Weights of a small transformer language model: no biases in attention or MLP, 3425 steps.
Each number is 200 + 20 x the weight over its row's rms, rounded and kept within 0 to 999. Layers, rows and columns count from 0. The size before them is the row's rms in percent of the matrix's.

# down: layer 4 MLP down (transposed), 3072x512, rms 0.137, rows 2487-2503, columns 64-127
# gate: layer 4 MLP gate, 3072x512, rms 0.141, rows 2488-2503, columns 64-127
# up: layer 4 MLP up, 3072x512, rms 0.141, rows 2488-2503, columns 64-127
down2487,104,242,233,223,191,177,209,225,226,199,168,202,183,207,201,211,170,185,203,222,191,183,192,219,178,241,198,178,189,190,185,180,205,205,183,221,198,209,200,212,186,213,205,196,205,233,231,218,192,217,215,165,205,193,195,233,212,180,210,199,158,187,183,211,170
gate2488,106,187,214,205,215,156,191,183,212,235,201,187,199,212,221,227,209,174,192,186,177,210,198,197,214,209,237,218,218,228,201,197,191,195,184,234,215,171,222,233,207,181,230,212,164,207,204,200,226,166,239,175,217,218,215,205,212,184,201,170,206,204,211,184,191
up2488,108,198,212,207,178,190,177,208,190,183,201,187,206,216,211,189,175,179,225,193,177,216,190,214,224,209,201,246,186,176,206,217,210,191,190,184,181,181,163,157,204,224,208,205,223,179,168,147,233,184,196,227,215,165,212,180,221,182,195,206,177,192,227,190,217
down2488,103,184,198,241,176,197,225,232,180,192,188,214,146,200,200,206,180,193,193,201,230,171,183,198,224,196,205,169,198,196,198,203,219,185,208,203,215,207,215,163,199,157,211,183,197,204,214,214,222,213,216,230,210,185,157,200,198,202,245,181,174,190,184,192,203
gate2489,100,202,224,201,218,200,229,163,173,225,172,180,175,191,162,221,259,192,186,163,185,193,210,187,221,215,181,221,200,151,245,208,202,168,228,217,186,237,204,187,183,220,177,229,201,196,177,214,254,187,191,218,170,211,237,227,193,219,178,203,221,202,192,180,189
up2489,102,172,232,219,177,213,203,155,191,197,169,196,184,183,185,213,188,208,183,198,189,222,171,184,199,195,192,194,194,191,196,230,206,220,169,220,188,185,194,205,223,242,209,199,179,188,180,157,174,176,201,161,209,191,187,215,173,209,218,217,206,190,193,171,235
down2489,099,199,167,219,157,217,217,228,186,223,187,220,204,224,235,187,238,204,161,201,186,190,217,201,174,230,224,221,214,210,201,213,217,203,222,210,194,170,188,160,177,193,197,235,195,209,225,191,199,192,188,183,176,191,200,165,199,197,165,178,206,195,216,223,187
gate2490,100,192,233,228,222,189,214,200,173,192,242,181,207,185,227,176,189,233,201,200,207,221,206,212,235,197,195,200,211,197,202,198,155,237,198,168,220,178,169,180,183,199,196,207,227,179,232,188,184,179,190,185,184,213,189,192,231,214,184,205,198,224,204,176,178
up2490,100,201,180,209,194,206,207,184,196,186,175,202,178,185,176,201,157,182,190,199,202,189,218,194,174,177,188,225,218,193,216,211,139,209,212,196,198,182,183,211,189,178,201,205,204,233,211,212,189,187,197,197,171,207,203,186,235,228,183,187,208,216,196,216,185
down2490,097,183,208,182,189,221,237,236,187,214,197,187,195,206,174,197,185,186,203,182,196,233,215,195,201,224,204,159,188,194,184,186,205,231,213,195,178,189,229,211,213,173,183,189,215,193,199,158,171,192,220,185,234,165,205,193,177,182,190,188,175,217,222,217,188
gate2491,096,199,195,204,218,164,223,173,223,185,197,206,198,178,196,191,210,205,190,208,193,158,169,221,186,218,191,214,213,217,205,202,253,201,187,236,197,205,161,214,211,176,175,198,215,154,211,224,236,175,204,180,167,186,218,220,217,174,186,255,224,189,163,180,207
up2491,097,189,211,181,205,217,183,184,206,207,221,169,194,194,190,209,198,187,186,215,227,217,210,246,223,225,188,229,218,197,214,203,207,215,184,188,238,174,244,211,214,232,200,193,198,215,197,200,226,197,203,187,219,165,209,161,225,198,234,198,198,164,179,208,179
down2491,099,201,215,194,205,204,219,191,193,245,192,207,241,177,212,188,203,190,246,192,219,200,176,146,221,219,221,195,184,208,204,206,182,230,202,231,188,199,222,206,217,208,211,184,197,205,215,186,203,189,199,215,216,195,192,201,209,227,216,154,214,180,205,208,210
gate2492,138,231,201,173,211,198,187,200,181,229,215,220,227,190,212,175,194,199,232,154,156,169,214,151,208,188,216,230,224,190,193,205,174,188,197,173,212,202,182,189,218,203,169,214,204,224,209,184,161,206,219,221,201,200,213,246,168,212,224,203,190,217,215,222,189
up2492,141,187,172,225,226,239,186,219,219,199,167,206,175,184,202,186,205,209,170,234,229,188,180,244,197,194,218,196,170,212,222,184,220,231,207,210,189,237,237,190,160,183,202,198,211,179,192,205,213,181,223,202,219,211,153,166,193,208,194,214,199,205,176,176,194
down2492,110,228,232,192,173,181,225,188,185,171,193,224,171,201,190,213,198,169,206,204,213,200,212,206,201,194,194,195,243,217,177,197,175,198,219,187,198,179,202,216,204,218,204,201,203,232,230,193,165,214,203,181,193,222,167,189,211,193,212,197,222,178,190,190,215
gate2493,095,181,207,200,217,191,232,161,177,219,220,192,200,203,167,186,183,185,195,152,188,208,169,202,157,168,200,159,193,226,218,219,180,197,210,193,188,237,191,173,180,187,225,200,212,224,186,188,212,235,184,206,171,220,200,223,197,166,215,202,192,218,216,188,196
up2493,099,200,175,197,196,235,203,225,254,205,215,212,219,213,184,247,185,224,206,163,197,182,181,146,198,171,208,188,247,221,200,196,232,204,226,196,198,206,176,212,194,186,173,249,208,183,207,209,222,205,190,202,193,222,239,187,208,166,232,199,211,183,162,187,180
down2493,104,221,199,224,198,189,185,198,230,191,194,208,204,226,219,205,189,196,182,256,201,197,200,220,236,192,205,207,188,206,197,202,212,248,205,212,184,179,208,182,195,216,209,207,192,191,243,208,164,188,188,208,193,216,210,178,153,217,168,228,190,203,192,208,199
gate2494,101,192,227,178,188,189,188,191,242,209,165,203,208,190,200,208,225,183,206,180,201,199,206,207,189,196,201,182,228,226,229,178,188,210,195,220,200,216,197,203,207,238,175,164,215,190,191,194,192,157,188,215,196,206,214,224,213,190,194,201,229,237,221,180,221
up2494,102,189,195,190,190,201,169,198,218,176,180,221,206,191,201,198,208,174,209,205,196,186,200,208,200,213,166,214,187,204,224,180,194,217,193,200,145,191,160,185,198,172,206,197,222,214,200,206,182,148,204,177,239,175,184,216,169,177,179,189,202,179,184,175,164
down2494,103,189,249,153,226,211,208,222,192,201,179,230,199,241,227,172,212,165,196,173,184,219,209,220,234,211,160,207,228,195,218,192,201,199,201,216,152,205,218,180,235,220,188,182,162,212,214,211,217,181,165,190,179,189,235,258,178,201,172,207,224,222,200,175,192
gate2495,095,211,210,177,175,198,186,202,204,181,222,182,208,231,210,178,194,195,170,167,224,200,185,198,188,261,187,197,196,215,217,224,187,213,197,206,206,188,225,188,217,214,202,196,182,223,243,242,211,223,184,191,201,224,203,206,203,224,238,212,155,190,214,203,194
up2495,099,213,194,232,203,195,256,189,225,189,203,169,206,179,228,185,205,235,195,221,240,206,215,196,175,188,207,220,157,197,209,191,185,215,194,187,193,233,186,210,241,169,203,215,198,196,195,189,183,183,202,220,211,209,193,221,173,213,194,206,186,224,224,188,206
down2495,097,202,220,221,206,204,190,219,207,208,190,183,213,214,184,205,198,196,195,171,196,168,203,172,245,195,231,202,227,223,205,202,193,185,199,207,198,160,213,219,190,165,200,177,206,194,189,218,167,177,209,190,204,232,179,197,206,205,213,229,246,190,210,198,189
gate2496,111,202,220,210,213,231,216,191,168,208,194,170,217,198,151,190,210,221,217,178,195,204,207,214,204,205,204,224,202,220,202,209,203,177,164,224,171,200,175,190,217,182,230,243,218,225,187,186,226,213,198,192,191,184,198,220,182,160,255,217,215,199,209,206,207
up2496,114,207,210,219,166,202,197,216,207,180,183,181,180,201,212,229,219,208,230,211,228,180,212,191,190,187,186,219,229,180,180,137,165,232,195,177,234,197,205,202,211,206,177,175,171,207,207,178,208,167,203,229,163,213,197,222,183,183,192,191,154,200,207,164,174
down2496,103,188,218,219,216,231,177,201,206,226,206,204,203,194,223,188,202,182,168,215,190,213,207,180,158,198,172,196,211,181,225,224,169,186,191,212,254,197,182,159,183,187,181,214,201,192,186,221,184,190,189,210,219,206,168,143,193,200,173,200,201,202,162,240,198
gate2497,100,219,159,171,195,226,178,206,174,160,202,189,217,201,203,238,199,238,218,167,161,224,176,167,239,223,176,210,233,202,222,215,171,193,191,249,204,189,193,192,196,196,207,196,201,208,211,201,197,196,193,196,226,187,229,190,231,189,184,202,196,183,167,189,211
up2497,095,154,212,202,202,208,211,215,214,176,178,200,224,188,194,231,228,213,205,196,198,171,205,214,201,201,194,185,171,201,194,202,193,225,188,251,196,226,165,247,201,183,223,193,192,229,193,184,161,213,192,215,208,189,195,212,199,191,197,198,182,213,188,211,174
down2497,099,183,200,185,211,207,192,198,178,154,224,210,248,183,208,161,199,193,181,163,195,221,210,173,224,188,170,209,218,208,189,200,174,198,219,185,220,158,205,229,205,214,191,173,182,175,256,185,194,178,216,195,183,169,190,200,192,199,185,198,224,239,206,195,196
gate2498,115,224,165,235,189,212,180,230,161,206,217,172,208,209,210,207,219,201,212,170,213,187,215,199,189,234,187,172,207,233,189,249,207,209,188,229,208,147,226,197,163,179,200,175,214,190,198,216,197,177,188,203,191,176,211,199,224,214,202,212,225,181,226,194,207
up2498,111,246,216,181,196,176,212,201,189,197,189,211,223,184,200,221,200,199,196,238,206,203,197,205,156,187,210,175,217,195,207,218,243,199,192,203,211,203,228,219,186,189,197,185,181,195,207,204,270,200,190,166,190,208,199,181,174,212,224,171,201,158,195,208,159
down2498,106,213,166,183,161,182,167,183,177,239,191,175,196,190,186,196,221,167,175,210,199,199,196,203,220,227,211,177,204,176,231,208,189,204,205,202,199,153,177,239,190,203,194,197,184,193,194,189,200,187,175,229,209,176,149,174,208,203,198,155,204,226,181,204,243
gate2499,104,227,225,198,184,222,165,234,239,220,209,217,188,209,195,186,194,201,212,223,198,211,187,209,171,238,219,164,176,207,191,219,186,220,210,172,211,225,160,189,260,218,230,194,204,209,212,224,224,187,206,226,195,217,205,197,199,213,172,226,185,215,213,222,208
up2499,104,207,192,209,179,221,183,193,205,196,201,208,202,166,206,185,166,247,195,219,230,235,199,182,162,209,198,179,206,191,223,231,211,208,164,158,176,221,230,204,205,210,201,176,216,204,209,206,211,187,228,197,185,194,205,162,202,177,211,229,234,206,209,200,178
down2499,103,175,193,186,194,200,248,185,231,194,167,173,198,206,206,159,213,168,224,210,196,211,217,184,187,157,188,200,227,205,214,163,214,217,194,188,213,149,184,185,216,166,215,181,197,228,213,203,217,185,188,167,210,213,167,215,191,240,194,229,214,197,177,205,202
gate2500,098,173,211,192,223,225,197,208,193,193,214,213,214,178,200,191,200,198,188,209,228,165,191,212,229,237,229,196,217,155,194,193,222,216,208,216,189,230,219,206,194,246,193,162,227,214,216,223,208,222,181,176,180,196,170,210,194,212,213,184,134,215,240,208,171
up2500,097,196,215,194,215,214,202,212,187,184,216,234,213,197,192,182,194,207,234,205,177,249,225,173,188,197,225,212,161,193,196,170,172,177,223,205,218,216,224,216,179,241,197,202,191,193,198,206,225,205,172,190,186,205,231,206,168,229,174,201,226,190,155,182,215
down2500,102,249,216,195,188,208,194,241,228,186,199,197,228,194,230,205,209,237,190,202,164,180,203,206,201,196,206,211,198,210,164,205,220,213,175,183,180,197,177,201,196,188,190,205,180,191,161,190,180,213,241,224,207,189,179,194,193,178,199,182,164,215,193,213,207
gate2501,093,199,207,210,200,222,224,202,164,188,192,242,208,203,172,190,200,218,250,209,164,187,172,181,168,212,179,207,248,217,186,211,212,216,220,191,204,230,245,199,199,190,226,189,206,181,206,193,223,224,241,220,229,207,192,229,162,187,223,183,174,196,207,206,236
up2501,091,166,200,202,226,214,209,178,193,199,181,191,203,215,170,197,204,171,249,194,198,196,210,212,163,187,220,166,219,172,196,173,192,186,197,171,176,205,201,198,213,173,205,201,211,198,189,240,178,171,185,176,183,198,194,171,241,214,171,184,191,221,149,228,229
down2501,098,227,181,164,168,198,189,208,224,193,213,228,224,191,163,194,204,252,214,168,169,214,204,202,245,212,210,226,149,196,217,222,205,163,190,217,207,192,189,226,209,201,190,170,190,205,207,194,231,204,209,184,175,202,204,195,174,226,195,208,224,224,210,190,183
gate2502,108,177,200,184,200,222,223,174,201,206,206,176,196,241,158,208,160,199,206,160,172,181,157,198,230,224,211,205,213,198,201,213,192,164,211,219,187,181,206,208,196,247,195,246,174,177,183,223,210,188,200,220,222,202,195,186,199,192,175,188,187,225,190,221,167
up2502,103,200,178,192,224,205,178,198,234,236,203,209,187,173,203,217,223,242,181,188,224,237,191,234,203,217,188,223,169,236,211,185,207,187,195,216,203,220,184,184,162,192,220,202,181,197,199,205,176,169,209,202,206,171,185,221,184,202,195,211,193,207,200,181,193
down2502,095,217,198,188,229,230,223,170,186,188,206,171,189,199,205,170,233,188,206,197,182,156,221,190,197,187,175,205,191,176,212,208,188,225,189,177,231,185,195,187,263,193,185,197,221,177,218,204,189,227,198,188,193,232,204,216,205,210,186,187,183,198,176,209,206
gate2503,103,163,237,191,188,215,205,189,216,188,204,208,177,185,231,160,228,193,203,178,181,152,230,182,209,217,208,204,180,197,224,199,170,204,233,230,205,203,160,190,186,189,211,184,192,185,190,199,208,193,202,163,205,176,217,195,222,208,161,211,196,200,173,195,204
up2503,104,233,201,199,181,206,181,215,200,193,211,222,210,203,202,179,208,189,196,205,198,222,221,188,197,206,205,193,162,215,183,176,175,210,193,178,195,173,210,189,210,207,174,195,195,207,208,207,231,228,237,219,197,199,216,209,192,185,207,226,194,238,157,254,235
down2503,099,197,194,168,231,175,190,194,211,200,216,209,215,240,184,205,187,191,217,216,196,173,186,249,174,212,219,170,205,206,184,179,211,202,196,191,220,203,205,193,202,181,199,203,209,197,179,174,182,235,193,247,183,194,189,209,182,164,232,187,177,202,203,175,180